Weights of a small transformer language model.
Size: 10 layers, MLP 448 SwiGLU, vocabulary 7372.
Architecture: rotary positions, no biases in attention or MLP, embeddings untied during training, normalized queries and keys, local attention windows, shifted keys, gated attention, exclusive self-attention, capped logits.
Each number is 128 + 24 x the weight over its row's rms, rounded and kept within 0 to 255. Layers, rows and columns count from 0. Numbers have three digits each. The size before them is the row's rms in percent of the matrix's.

# o: layer 7 attention output (transposed), 192x192, rms 0.089, rows 190-191, columns 0-191
# v: layer 7 attention value, 192x192, rms 0.0885, rows 191, columns 0-191
# gate: layer 7 MLP gate, 448x192, rms 0.087, rows 0-22, columns 0-191
# up: layer 7 MLP up, 448x192, rms 0.0848, rows 0-22, columns 0-191
# down: layer 7 MLP down (transposed), 448x192, rms 0.083, rows 0-22, columns 0-191
o190 103:108132118105118127127091136125120172104120136122090136125137130136126090157120137145092194136110188143127145087158101109129143161089129152129116141151138117101153125121130137145151145119082129116168144110142099112163137116129142102121164159105125169184092112130116136088134142130108076155104119120136154106121142156134112090107157122116116138102140112121128089145180146116117137095095063107106117124152078103156138142136165112090163136122128093151126154094108155139114112110122152149109106137140122127154100148103065145076087148161127132168121115162107108161137108093126127121
v191 095:058154163176113120127111108129130128145091145128098137095133131082122108177109101117100092120140126118097145138131135101133143128123113096113101165186143095163130124133109169139149128139101145141119100118169107136136125133125132109103125121166172160126165083118128137106132151152169113129094149119099143122112149117148142115115164121132154148118078133094170107175125178131110136146116137164132155138133110145125118122148161156120104150111119095134095181116192170132117131179137155130160161113126143116119134134142126105148061154142171151118139101164130153107099141149124128126
o191 095:119144173114112130136111138139146146154124147156160132142110144085142142181104096138111095138104098115102144124136161094118135108132110134124133143174135092123105124144152184127176112179117140127108144114172160120145117153106182090112160110134165173142179104137142075109144158147168111117060127134108138089119166116131135105117158158134134178116108134102147115137157170147095114149129174128127138124127116130118077128135156150121135146183116107129141133132156130116143104126154157139161125094109115109124104139153150105139082152161174146146139112126114120141115145162128152157
gate0 099:127110137159103091130136094128096150170158152112139135149086081133150121088092146169107116120122143155101130161123139133130105104105105144132121183131120093140127161122176102134117087140138148184097142126123115155127159111112133162121120131106162154115137131123127093140140101119114146136145098138152147143157128156123172115131094139156103108082095151127126102098104158099151135166124138121087160088079116114128140149133118096094142122145128101122161132169109116120150111078192119124113101099155150128131092109164183121134127160141137108173120129107117103133139147149092168164
up0 102:118119135114138112122112166110137095133112123122103105151139107147138136099093100156136093087117109125135136161094165127109129162113095148133123120131065135110110131105201111116121146137144155125073085113088117110122144099109131121141074103163151107119126131148190122122109133102118130127160174102108126134194147120098140165163165159096115110121079119128147131132131120109113137105113123099147146115127094102123151104129135128094121174137143108121123181143096103097135121121151094151128117173151113176110112081148148136149113134063158119142117127090113117111124133136118160144
down0 100:169116109109168113105125137076124141136146108148152114162114135129096115122121111083124114113084110099141122122126105149111151145080160179162138125192159121129102158085158125092135107122123136146142118174129144127101163149168164148154092137116124180141157149123119149144128154108126107110116119094139132152133179138151140093149136114152165119079129136089119131107166119155145129107158126110134126108124114134123094128087091106134150131147139133095081075155163129147156135182105120115121147079110101140134116107131124127120146102152117110126145190079145134133141097134103116107
gate1 095:163106107081131116088139168134154127126098117128120116166117140116115093082110129079121147133115160140153121130172150166127133154080159142134135123111153108120089097085099137134108181123138186149109105121094099133118135130137103149129120120119105101139129096162143126108163113144114130108152064149106123126121151108130093109131136179152124104085158157141127161138159124137122150100140108169171092136168118150107115118122136157136176117091096157091119071148102074127137122107105131138127117137098098096151107116118156120127159127112105154142132140118170122125128104103159154113
up1 098:155146115142122151145110104120146143061073127150117101104143151112153134155146100125117127132153077145135158124106103129136141107171095115135104142128166127080118118161136132089127150143112128139148110127117160144150133148142124141145096136103099152099107141173145146104130111105095141108128152158147173118133082135096121159103132093130103155147144118112106163122150127151128106132118134137116140128113116130107148081144151096110082123066155110103182149104185134088130150114122137134131168118067145105111144161115152128090112098100121075097100102125163129160140105144115091101
down1 097:077146172083139116143111110109109116125154163154139124121155097119092131139105092163135097129151097162163132150126172109096110102153128129121143181149129128140075139098177144095180095086165151131125172088110139108133122130112149096110136103140104123146113125073159090130134157099140116137102056143130108134124099133095112130132139122151106155108126131127128120119113193123123146168164096101129091102132161142104119177100106121172152161139137090159135121125096124120143143161128113128129127163140124154134126135102135140114112144166118118126105133121131185147115119140136125137
gate2 095:109123166107129110106171154152138140147134138112072124101142119138126115145129123127147114181166118100135137101119128144099118156143119124105126134167123146171123084141123168066150101185174119121131118123153136111146102133119155138112122126171180121145157132163089137150149128184162145105095109132119139105153145143125100152127094175133100160167109161136102117114132147095158109140126127185089178121105096129099098138171141157123108145118101102080130137089105088139127130128083134139116122167110118171110099128102122153125126158136113132117127129131149163145125099158128143155
up2 097:186120159166137143104158096139103142133123126138132156158115115114153188094105135144117157118137083119111137168145149139126125155130098121131133148122119112142168109133104102141127108129095094139110124126137136154090152082156159131159127172144144159158153101111158131122141134143100133069131130149177152120130055121133109163125113087140131116133115130147131103150111156094108089154131118119137147147106155071133150143108102143067124116154142179130098170160087121115129097151116135098110150138105165157165132131131119132121122115080116134109162101101107136125144088106125090110
down2 095:120159156174130113117174106141129140149112119124086137135151137185103110184124155155116139144147099128181111100144113129106130139172121120106166084112103107165119142098153111129124164116123127156127133124105125141118113108133071131134124142102158099184093112123138067131129128151128144077130119116072122136144113169111108119077101122122130145144110127148095120094167152109147117125170131165091115151140146130138094172104136118113120137103117125096119111135130095132145121111154111123100128097118190164067149136155125130158140142156153114123087095112155094111112124108145126121
gate3 097:116093124116123098150135179107085169083096125103154068090119076101123111129128149175142121205153133121126164106144143175162152175096152150138083119164100125102115148144105135101125117150114126109148138116133118072171118153108138115133113158160129108138115137130111136115145104178128140127125152126132136105127141132161157141087137182161146137098148129172101150116102141096139137109111163147122179162126153113142125144110124108134171099139116123152137103155148136123159122157101135127154154131155128114148096152117139131137078109088134113133108119112139112129111121159111146151
up3 102:158164093116120136156138114130111122116141116099124140121136142108094099154183140169149105129132110091146160156134131123138115110164120154171115158116148137120180136087164134071121127129091126134166118119156145090123119156110144124127159110109141139113087124111134116104125101100081105127117157115138094145153102102127113138125047130158129150087137094119117135102111156131114112145126093106113100142124128126162137152106108090127133111150095125151138120153162150139120112115107159119145151094130112120145102135144111132057118061141106115155117105100073127184124107134099181130
down3 103:147131119096148138146118118126128136117128134157101169108080137131117089128154136169121100116158162130156092117144127108163153140153147147129122125075134097156148138119134121129141135117086095148141156138145138141136130125116105130108150124131140115121091063145133113123124139110114133091122102121173163143059119164100134164110127148148131101132129089104115137130144114135149138138138119072098146076145148142132139127109132111092133181055125101112069151125097081086105130160114128151152147153124135089178152115144096146120165173183135145140100145149146128141142146148162132114
gate4 107:092105152107113148111166140115178101101122142115134147142150100121099097138154084135095104110133148144137160141132152157134116126127118101133151146164143093161160123170111149120105118145099133123117125130180119135151152141122130137121113125123110112137139190134107136121121137116123127102082136135165137112173115139159136125101076157158173156173125125116127114108118143095155100114108077145115157181103123107116109149134159135176155134089145146123110128152142100097114115151096106151096098129065094136147103105168166157167145103122149114116153117175116149142171097138171147115
up4 097:099129145147121136141142111158167078112123134165141133098094082112123135122093143134093099120137141132115147120158149134102121127125121082144165153153135084119122108145099153117095121175137103143117124124165114111129163118132144164128127153151111150126150108178110142146125125145128168090075147144158089087131073145143135073138084110123108155149124162132122092152090197113126100170084142150155148099090136064144152159099099118125137103108153117137123161150146108099128128145116123116096148095120090106142120121151123154135115117116160151160133105123134140145145160103152137119
down4 088:114156131141229109163088143107104158159121116129134105114156157148098154132126140149134127140139088104113095123098137126145157123129166167119099125079115159096095142114135088146150137116164132102107085119079132092129047109146149122110150110136151123109109121144149121128155112141120111153158128115129132181118122092105130165115162109094107146081117117149150098153124066129122155141167141135127134121114147147144141156152121120104113141168098119135139137087084146129145116099129146114175124112158166121119131117102139109128153130141098125118087137118139113140117093124108099145
gate5 099:158133104138121079155124120130126140122153155118140114174083148096132109141136131174192112102137122129125139143171114116151177138153108132091117075106168128167123132128155094098129111097133098122091083099126130149139159110104117124164121136161116137113141107105141126139123120151150159100125111076157130153124108133160150152124113125128141087076147121155062111150143114130124154131125138099130101128138099135080130123103150075119099136178099150056125132142116123102138126137128130094136113079113136117146134134119137157090149086102106130102159135138105092116115122102104086134
up5 105:157112083149125099122115157151139128120129140161153136128134136109132119112102147120210127102175142109119114136118131135126122144120095161121155112123098138129131159084148147143117135086141108106114127129105121107132086145118111085142109115163098125174152083124140044140105124138096154151099140151099124133122125063113132140160147118167172159121106102125132137105082114177076093132124088125121094137146101110103111179124126125129130163131158144078140113153124122103122137106093104130080130128122160132129124119068108140137136097102114155130104102096129139116121137113144161143
down5 104:154112145152129115121105105135139140135094151085145125135114109106127136128128130118191183098152109124073125124121139101105089101114112133127105093117129164104164085133137126152113141099129131133130134168112141086113158133138112111181200114111118134156114120151128159104154146145170094128132131124112147134134139081128156098123150126101091131111136169138140139198144109135092116170130126121117103163106107162196119109160128137079153100129127135129135109110139136147102139136101102155173103133153106135132132107128102141128090089142159081167153098150123134115150084137103120118
gate6 103:157147135097107124145141130104128161125081147138133172158143141090114124115142159124142155129106163095143145117125160123123105129144147119106145114135112155153115095135158135114166086159122097123149130114137142161142123137174122131140064138121108128102113155141100166129152088092150112113151137141131079169076097143119086120137103169103095099115183128127114159135134097170145109127180133112147115106077135146099135116127119111139102174127108172129132107185113097097061139153144160118138110145130104116127121122133168108153129112101078128134109135101130116149091128134147089127
up6 105:154079153127144123121116121142120132144102105125158151126171145142114128171132150134113119124119114126138119155178150134103151069097179132130146132110127136126160099141090095120182092182141154114100097141144139152166124120123138106168131086138088170090089144132109135140100144118138111154153159169185119106110107190121123157139165120178164129116160096114112118162119134167151139133133124096142142095146131130154114130142131133111074119095152171079122111148145111114132116127113139117119096084103102108102146157161141120117144117131151096149153139108117120140105131112141094147
down6 107:143142110155115122120118130090129139157135093120129135139119110111118120099152138097126107092149119073087152122183125145114105129110104113091079120131127113086124138116145175147120116104110099127139093234109191088127114139130145099148078150136122117138137121127135085152132133146123103141119149142103195132128128117140129140100180083138148104126118127078120080121127119141125163142124122148099139117153097112092122115104126158093118125123100113103102108127132106128169109163142141150118133105059138162104106124112153143134149124174136114124125111131137155123129086115108117155
gate7 103:164127151180105104125127097112158155133138129174108141138085124089136157147102143128130128105108126111120161169121106065128118157173131118160124163125109121124110122108146108115157133151119134151125168120165117142114118146165167102148144152120212129117132120078113117147172132095130134137144124087100129162101099170127134111122106125112105121109111098145080124163152144127128130169142129102150135148100078134186132146086125143124126098158139102164166120158134149154107087118140141117105135137153142117103170092138103099131096098124133151147110141106141096120150114121079107121
up7 102:109116109126122104107111124128161121080100079144122145111096153119142111120134104087138176136094144106124126071102175140120148096130147120124115128106164065126135109130072164140117109115127139126130126124171159121128102129150152119126157071125125118172108110131121142170080149126091139140114128117139112100161086138114116077125124153160128161190144122111079073172145160102120118138145143121109120130161117121121116160090137144139148149120137116159102146127156131099151129103081139144119092117113085149136104120136126144109114136103131119143090115103153137179138172121105166127
down7 101:120161088152180109138157142133138122136121137095147112148164144140127119105073108118168145134151150123123112133126149154142100127110140132130131107104167136181137110120117141135126135154142106125111140166160093157110157150128108150095139164135145139131120143154158111140182163152149174118179124145134135077146128127106121156124133130141112113114123119128099147158127137131123125095111122140172138126098110104112161140119112104121128132077116159119082081149174098132133126107127129150169170129116118107107152168116179180192193104130084133166150156113119121121128164130083146149
gate8 094:082112103125124110125184156123154169149100145151116108125136163167068119111184148097122140109126133100181069155125109109103168102112151143124151102115101136123118084108083118096127118139116120090116169132137137162074126149175138140151122124136054098159133171091132142127128122085140129145098185148104101159100094136120122125146155159136082142165160136121091128125111122113113137099142152137132120134118115136129139112102159108151131130126131133133133105127124159130130126098096142152119146168124130123106116136171116144125149091128115083118120108132148124107147101091151108144
up8 097:159118130169126133151092139124091135123151159094124133095141098128087123158124114132135129138140140135120127139120130157098130106126118151118116112121064108087126155122145086138116098117129121130104142135171125099139155147097124179139166124154129137097157130142116153130104122169158110152095116134112121165096172128118147136143111101165151096143147119140146145116093136117078125141136141130136121120131125125146167137143160136171128125142150121096138135146073177067122143091135101092140086092177121177149150178090131107125097144134137106105138108163159166147105097174153186126
down8 096:136119138081104139151172134110154190073115099174101144162119132110085141096161134080153118121122117137140113135124071106112101174174117142129160128134118139152148129135102179080159128152116090110181143072142127129113170105148129134141087137121075090130144121114127165098113136095175139135096138127139114148110107178115103144132175112089086145147113123148122119110129127085130110108097153110142134132118125115108083117132130121159158145115142158137130146124101110126125156141135143122124126157118124121097115130171107119126148092099150145148127132095130091156095122131121133100
gate9 094:126148092114122145111126119150139137095140147168142174167124092171113153150117107121146150134139165145089134116118147102104106108122148098074147117137134128116084134161114101163190120117115158107132106118138136115127137133120126150125166103099127077163134135144095103163125121142165100168162143113140138103056123124144131171178114122135156111134146143171114121162136096102138119119157151125107108083137132109145123087132151116179107098184148111150138162164117140134103122171151134166105159163144122132141151131129109112136099176148098133112146122124119131084110107139145170126
up9 094:128144121173126148190140154146129092117150133109137175066109169087051106162103120127145085108111125127106155121101094106114087138121133165150141153121139126115124070170141138091147084125134149121126150124136122129156122106112137110139126164147133127122110087107140113145111106118141160102093122132124147095140104123103135164117091155087127082138123107105131138133112152108110116130111142155113132144166091139143131085112114111125159156104121110155142153139133097153155151104076122130115120098116100171110110119123111106117143145122159105152158159108116145132120148105160086065
down9 093:106145126150099107111142108097124138120158147074117101121117133128123115131077148183109154147137120117136126183118126130157110113128169123134101133173086166131102108130147129154124141169126120125151133100098128107099172107131145104127128161091129154158134123179076115113122155134120121184089121159126152132143104097112130154133128128120143148104105121122095151135135127120143177115145139137094154133148128152137156100149113094128103176152178135130108151130133157096096111107143157131108096160137157126116155104090113169117165166079149128165106079145094122137100089153167121162
gate10 088:134113164143136140184094122139116164168101124147151115128114119126132136160127113142117160119107149213138116106131121144123103130129138160105146123115127125062170168165098103125107162120128124135079137119104079144083136126120115136126090136157104104125140132126137142130146160154154159138091136140159136135146081121131183132124149142156116141104190118107164117117111116116091159106158099100137132161151085108072102140155137095121149135153119153073109131137125139150107137119116129136144118088163099111125138131123121146089144097110146137100153157122097130137194125131160147128
up10 097:110174091131136096081140093150128137122141137119134124139133151172070127108091125104151101133168105146112155109123130108134121119164090137112121142104126121145122130111176115169129123171159155128150149120134124148163121138146115141132119168107086144106123125144110122138133141125152123139099093123086121149122110073130132128117136176130089146130101129137116158120095104107106131099122125105145117126124111136129143045106107106156100165095146082105146115150148112107123145137134127154122159164153103122107191099101166133142122093115181133133122139135159153157109110193168165089
down10 095:148164149131110135172155135136162160141087124148142123095147114157121101085122118123114144148137124115109108105118149105112127117116134133115106136114113154137121139096101171142154128097164087147128121165112138119095182123178118142099114138084085129139089152100112127151107116140161105107158096138132095158099095150156112167155111086117160148124150095134148114186127180168113141109128117110120149117094123112120106104166117116093126162117137100130097115163140133078119131103157160143110137154128139102166066151114172081162123151146102083141141110130109099133138112100124126121
gate11 096:090105159114126082101162080065103155153105133163098084150131104113139134154112135176132179140160120109118173093100107153117114118145132131146126164142114142089120139126102157152090122120149144121165104142162103131116102118152119126137127117132144119148138126111151101169132105138140102115084143142133131144093196111126129120113108155146095127125115119132125152113112150141158094129100131160106173116081120139147112189102165173140116139127089134125126124131114140150146096144129092147141169120156144117142093129137133066119069136122122126155150139170121117144149121168160140118
up11 095:159154085133108134091138127131106099112113108121118176147118230129088091105118143121151147156154115153131125157138125093170166134131105161111157152120189155111132145152118131136106113140117119091169143140100194128117132187168111111167142125117134115121133133128125082143143108121132106151157132116166148135116122122141160126111112121138065176127135102114109118105109101150143149156103127099108102110166117144115147153138141111152129097153125152153137148139138090115139128115125125143135085143139095114124145081149102130123117118143139150104125163128087100103161106135145168157
down11 099:138160123127000162170117159109133147152139110137173130142136115143098125121129109108128148113137143129167125070115139134147145143119146147123087116113140177181125121139140131146135142108148117140092113146102114111168128125148157139147126100162109159146135131139113151129094115084117123141135133128112102148139087136139081128146116120119121082156182133097118130127147122128134105144141147109123117119144114117118169119149129089113101112121139119138126142144160117076116140120100149131106102105132133130090121113151141141117142133102085140135095107107208093108112120169141093158
gate12 089:162103133149121138148156136122115079121109142124109150103130107099152090151149137071157130133151175100130112133144169123102168128106085143161141143119142174168124133145095155103126126153103100140118109131125098135127109119148175095113139121108104142139122123098120181089092151102109083073091175106132124118070153145063139162124157163163115100144151145147131126134123148129122133118075130120139141163153131107107152137153116107079109078163117103163153114099094106115144132133120153098125126115127120123104125126141126133101134158104114154105139174145133159103116156136116128114
up12 094:132113114106130150151147106124120117120097140182162125113148134094136105114164136129108123127106128148136145131124120096147127113120108134132142150154100118110152087141128107151106151104178099115155130137139164204109159102104140119123140079127094104114144170096093163120108131128175158104143088144134086161108138089128154089123088125155170133163159151113091164140129137155146161170063110137128108159145097117097143139134104148145152125166145154152164168151146100102129128145147140102168123130126152108137138129172133131127105111108098185110093127140138145117146135114173106142
down12 094:098140144129216101112081117114142157161126083168112167152107131142142137136078147157112119105106103150119112147131146140163102131143158096105086087136151100089112143117158098113123105109099139141126132215150115113114150156144100111112123135137148129130159109120151093143174144156149093127164135082089134125149125126138167118107117124159115159086125136143129100145125096127139116127104164172123120114122139146119104156132133104113092140144124118108139127144118137142122131118132118144122080155132160116099109127114161080128108135176143098087081116118131109087141119166135110128
gate13 109:140110105111104118097133122101134089125126152127110114124120135149145096130152142084164091151143102115139120149113123125129131099139136148127131115135120129117135161101139188149132124121109159132096110121143125075126124174154101093119137103170121145130161134154106155120149084116137145133163151143159108110140130171116082142117136135109104096140165171145134180146133100124163126111115110124100083146139128153111180141128148138153091162140110123140096156069076169143099127103128089151144124118138087075120139138149135105178136161171143131075168130137119100079129103142124103161
up13 099:160159124112128131117140149099148115110132095156126122084122081124106094143128121214112091140121141102098142146117091137112136132105153137150146142118099151126127106141130156113180129112133144131159167129127124095136147159122090151118133119146124118109116158185119131163143133085104147088130125139107130106148156098161102168148111167166100151157119142126177141127134154097135110132132115122161170156121162143146151178125164120164128146158152123164136108088068115142142153135122123142096128154143120155091090150121109140137105097150149062138141118125150116136082103124119161121
down13 097:154119178097179124119099115077057110121130124122176133148144114139169143096183133105142103115135145134167065122141168143142084126099114121095123159150128132127123124139105092074147122106121127148093126130154156098112108135102133098118125121117137106150113138159112081108104134087105148152125134107083101186096111141103123133135159135137106138116115127154144158148084081130138122127126114115134137139115155088141152091138137138134111109138142169123141138162139111153139145111124118161124183096137101108101103163135151161160116143141085127157138130089139108121129098115097113103
gate14 098:175109093129112128087154147081148166118141135178127107173134138119172095130142141107135143097174115116134116140163125132154160102111133148116144139117139102119125119118113122107155122136155137116126123121113108128065162145158133115122135113143132134124135083127096147130095123096100068136095151119140142121093133136083103163160142141157095118145161103137105176147148165146130094121131119146146045117086142158154109172150130134128135152152135141095155148155099119144142112135080139163141094154134111131112169121103110147110139115130091115122183138122150074094139112134148152138
up14 100:114105101100127098133127119134158118131136138135163144135140169079127119091128108127145112146126106140120123163160153155099140117149121170090139079103114110128155108080113113130080153145113128115123085121134138154130116179098120080134074153169106151114161157140128112118136136144129141159145119143137095132116139110113125153155103111138140103118130119113134171101155129079144135110136132139117128172155148147096134146119084162140135144163166146104094176138148170167125125171110123134118129132106120115143141114120129142175145135154143085126191190056126152164115119138123094152
down14 101:129080120105143125128133145150119166163126095138103144107130144109144140156160138167131160089128135143111134170107146130159144135101133095114112135133080139136145143137103157115110172146139177120148110151129143107136105114112069082157103107176114106110111095155127131119157106157129164170110117134142125142160119106162107119143105129104134089110111109115171075165112111141128091132095155097098120104097119132146136191111125122111138126101156134124091123170117163105073140082114157086126142157135126121139123129113116126124121126156115162127148149101114104095099131179171088153
gate15 107:106091107090133123138126159133121142186147144103135105169116114098141120119107156118112146137181103116117107092132132101146174122147115150110108108177097150125131142124174106101117122154126165114136083114104145126124099116151151135117108106085150108168145151104109137166139087122151119113143106072088160191054151150141156114138140114091156119138128157152126172143123099121153173115118130127123145110148099159106133150093105112116082166137099125139123117165125125140118135137157122110165143148096094141143088127107159120132124147127122150131122140135107086108106098120117073134
up15 099:140138134129133116149108121142167173119119160123098140167127098095112113165081131164117163124129118111161125100134136116181142130118128060137103125126132135138116165171087129062146160138106077138138091108149143089103129118146172154091116134158150089106141129123131100100126111140145108146117125134107124134163141112146147145167169113120090130134112092124119114107127116191132093085164146116142075113164163140132136130119112124136133122143130160134118133118145197122147126118096113098112147156114160142135182140100163106117120136156152130174137100118166112156115129152125137131
down15 097:089098153128108082103105151145150099136112152144113103107118117126151115107152145111119126171113124169176106135113133122101160085149116134105127143154100120117126173131125123071101114151103142101136104100121109137113129137183126107129139141115156117160179133124134180103108133107139169138149125090093112149067175130123122158110150118095129115133170155157137146146135121132090148150151107100161131124138103107101119151090134090119117140131108140159133121118148153119101104158177167110151131152089131158156089112121158153147130141153095156176134170121102101127108114134149069127
gate16 123:182078148121128134127106112113116115152125109102142099099101091134161145120074096127072118145126111113103122133109120148123179130080149112170120159132084115119098129162161122121142079169137148149112087106110107136119150094120128133110141102129156171128161090134143129101157088142132114124135164125119160117132132167121159120110120134164122111139107123126141143098119156142104145158107120114169165086119121073136156115120118100069090169157164131113118148161113124143086115135138080125139134084140133136116165108157126106159112116121112117131134150147099154128164108126166149094
up16 107:083146083115137131099140111143127144102113137160145114165129145163110145119165122122139114119118138154166159145141117142113102123179161130173155089114159141130125131142063128148140119108117098095156175145121130126144093144152110100123129152154089114163145150095121163131091122140103138158133102136161106167166126075178145128180148138103135158122121095121122106103148087112171119107098162112155135178110145142144093157116140135182128095117089121153118124121125108158148116137061141126107158141116120120161108132118130135119113092140130139130147129133136074087097133118112135112
down16 099:150107136159126136118116118137101107124141114109106115114149117110104104155073115144090105121110147095123118156108091166161149156131104100131116145171116121119097124142165131132116137148136134160138118095115135132124162114083115135111153101162197145099153073145152099119144135144158108097144171107148119160155189145109141129114110115140136135141111106117151125138138182155137148175130115133117162073129132117117134145137107128109131156162168115103144141156136111117123123138194084091154103108167133137135149097117128104153094155123139142076108151137080169126134124127127190149
gate17 098:148144101142120119144099115151119100117143116128170162161107159120142124103152146110164102150162138136100118103146134120140147169140115161113114151129142110146083127146144094107113124146123085115098128127141125138138129179130149173073093165119139082157162134170150110134148115129078113128077114128110113085133102081150136097155129136141151107110129116117150140117094097184093113101124103124159127148105112089130092118111103101157136098126146123099146142161141059108116121101127089114126117142128126139160125131130089082122138121131120176119124139153179148150138143069117104097
up17 095:113156146160130103107119128139138107128126150144106123131118100123132120137121151145148154163113075127136073172056117154126138145136116145158121135137119107145109142128122100139141073133123162114061126132130061157136146135109125122099140141124130170078117066135134163101122126134138096139105126147096186132114105136142102093161124134109113135153117089123127124121141140125126142108107100155123136123145126087157165202109117147114137162174131136110145147105145104162093122160107099113127131171178120114114145147155124118090177160136106125171120164138114132116157143116117142153
down17 096:119136117158126109129132102141126130142124097107102137146134097085111188119106086102119078120153115128185131151165105139155106126144137100098157118116110153097130166105159150183107163124128104068164112169136122131123166164144098132101097159131148097126127115129094166149144088150152201142120126109122142108109114128106106142119120151129156089167118134112099125123112100131107145125126112119163152145123138108145114070142099137172089086098088151104151115179131147101147145163124122093140153140124138114091152133100121134177123121121146133119151138115162111123134136144099131124
gate18 107:117086148091107113117168110131096135141147114147112149123106105145113130105081106131141155118107140107110144119101180146177112133115120135109131126093138160149130133143118133105107110156144145118150135113127146117109140133126157173160134076135133061167117122128125119125170190097105131147114172058151126144067122098143097106113143098109100152151109121145117093113131173165120138117166120125137100158112077123124129157117159119153124122117148158177130152096144119184110111111131103118132120146100105101147141131117119136130094122093107100159146105085136101132145096162114111163
up18 107:058140123099111148157123129133114143127139119136142077115104098159147139091122133087101134145162133141145141116130100124056166120125110105083157120108121169100123173118118115097113126138136162143118132127123126170124132102088137139120127095137117120176104113123150178128104061139134103141101121140125199138143133138143108137130165153155165152130116131108131117137128102123092117128109126116148129155141157183119122164157140127118130127099147124067101123104140145138089170152143087123123139161083111136143122129154138056128182120133152160110155134097138129108146139127124109129
down18 105:167132096114208137168133155148111118156147099111110144161125093161143073105091167109114158093137159132143111103109127132149126145152164106101079118137161162111150165109133137105133084134117139135164130081144102115108162099144119121109150180114141092129104137094082148144150108114160119109129144147099129126101095125145100117147109122162119146142096118126103148116088146125108138105152139155133103163147173103118100120128130179106099169112145139133140149117132119150124154105129098110125138153133091133172134164134107107160098133104087092122145157126127113135159091112112106144
gate19 101:156143125155126100152152152133139139166119103184133074135086163097147123109130113144125130144140127118126143117107152137133170163175098125139109104123106117108119141094135077126100178158136071119124138115086123146145131137163127152152138137155106124132114102133110095107124131129144128094132141141175075123110124127144137082064112094103143126115180122150085133156115166104108137136119171115106160123134097078161133122105137112106126120132115132101126116123131125109111131100146085103077110111122136114151120125098179171086111108120141140125140162103121175098101119076151118125
up19 102:127127114083144108150091131126177098116153163086115136128167101155167143162120112166140100114153143111090118134105115137135131107126149129138142137170145136163116064167127140113139156110100116131155095126131137151087132111123097083141109172094103103179130109112091099112148141100146095170096124084133141148120135124101144110146129149129116135108115151119161134126121114133159124158139143123146088176096115112101164140130158164059104170144131132114149111158193151125129101141103091133163132124106144121122116139139124125138107162125142119127142099120188107135171114103133133153
down19 100:125182141176047126170123143113128130138120129101155156166149156133099109121125122164117105100134126115124115108161173128137205127138133101161106109131095114147118127105146120122134132121153151156110114137116169102117114134115117165146122157128080157163154127129087097132118042144155118083112152109134127133153109129108122145121091120131109123090116135135086135175104120097135122117107131131134110105152125106157105115140141122138119105106122146124120122096145147129159149182101133111177142094150159104159128102126168127146144149156111100125112106153117152120155072102112145105
gate20 103:130091128116123139133129126126149110139097166079124106097170178107108121146123116122101123127112102166111140162160126138116108148105108176072113148152117146144125143163118125153125090122112131152105122118127155156146139152127133141125095116176136083115179151149116079079135120162112108121105128119084143134125122112142159090136151110156143151165130164124141122119172096148167131122124133156129104087097121157131191158092141161123128135101119168116158139114151133176091108150114111145161144153128123131118131138146149149159083153168094127169162105127113119100094116073129131122
up20 104:107135174164126165100141170119120116107099134122105115141122142105127105150131109091129143120125139159128111125095083137162101122157126119173087123141136116154170150109104119135143126119104131166079125125148133081107156161113118142138145151104136129146139088112133155177127165155099135147167097117122104120150124125162159113132109105089173127128177122096136102133105185101140147099151136127139128078177174131137086126134158175141159095058104162124076085142138099138138120122116103094102117129141129116163128139120117145112136130115107150119110108137130162171145147144119145145
down20 102:136129128119160125126118143135148114164103133120122142098147148107126143135132108118122155125151116113108197142110157108137150102121102151122109156162134084091138137091100155071163117101111141165133163126095120067147097139137135127107142123148136183069157121092141161113136110119142120130138128164140090130144131136119109143129096147145146133072156126119161166138117133103173100163156145142113128142154172116148119149094145138132191153136148109168101143133114100066142140123125145118148084133116156155111144159136079106100135137186171127136134143137129142147080115147132115127
gate21 096:121106143155117105139155119106131165152129115090100087160159121141135121107114157128105125142098103098094129116196156112132135113099165095142133099115157132108123134135068117174163134168137129147121142134122098142139128125140100123120096119146141141143140112146113160135168114142150130133124160102128130153096146139173129155114086150128114133137116141171147124132129102114152127122131128163080149136103145137135167136064113098110081127148182094088147110128125122131130103115105128153153144136116170074110102113061144118174169120111111138111180124088115111108123091141126160167
up21 105:147091095152126115126125111127141143141139133156142108133155156119182137144148114063113104112152129165157124178139162108160131182151156113167136081148132128134130156103122121104158165143125098168106111136112136157145137158138132140121139126119104128129123101129121143107111114088120152142172154141126110207109119138121143128169114112111093155097085115081104133148141122169141127121120146113112153149137119133145165126131089118103109125157124161136090174173117178089148106089109114124156107119081139137117108097110120152158122116155117112077157115126126137160091084136130100128
down21 106:155131150142137131148141127130096137127154123131169133116115112119160146111140130110187099137148090135157118120090170135146124147114116111142160124120126108149113121131109151090103160136130164138081174092144138093120138081162144120083107136114117178133074108135135158109106147105116129131134139160128122110114164097137146113106108077132148112127094098100134123107123143167117117132139110104149121155191119112156141122138088064138146162122113180185098147093155119131103152129116124154136129142136149075093096115128129141146153101092129189119109123142120115138074166125113111150
gate22 097:156142117112121170091119098115136128128116164104098125145127130148117167124136151127147108155145121115115120140124121119105172110114123135114123110105147179101126139106096045084154108093135102123090125117109140157068140161095125103117134110143132149116116133122118196154129141117079131156143096126137133135126144154151088143137149093161143126082149124149133126108136126104123136104133080158149118113127120115127154140130138119134112133137083130122177111127119127144097099166111078133152185102090107127135145102118179106155137118144141163144204093123177094112114101114136149136
up22 099:182142122134120143134157155125175120121157154178133134160100174113120084105137108135169133109117144147135136121103122135116158161172141154141132136163091148146116154089129133127105130150125103115154144122104150125120114176109152140112135119146136071138128143129103118099128124108140179134144096124142179170157151105127101120118110164080136126168100115125092171139117128090116129112136143116123197166146152136133112151098080105084148108139081160121126129136149110180131118093085149150124100104178155129159147116115084165128117122136158132128136138133101161113094146114137126135
down22 098:154135169144143136147131142088096129144147094117093146088112110106108159152080168084124145149146122113121164100128147124104174134130126111120079135138106135135128120149124073152117148122149118134126146146135150132131153132114115170138135165105168157130128163169105140117130073119103061170153129144120118146131104164155135092098135127100166104069095120132136142123117130152163127153112104078132096151166156126124085098149143150167128164112122154147113109109134158121147101155139116148142139154087116170116109147101161092150104143140130142117123135139125097113188162131114138123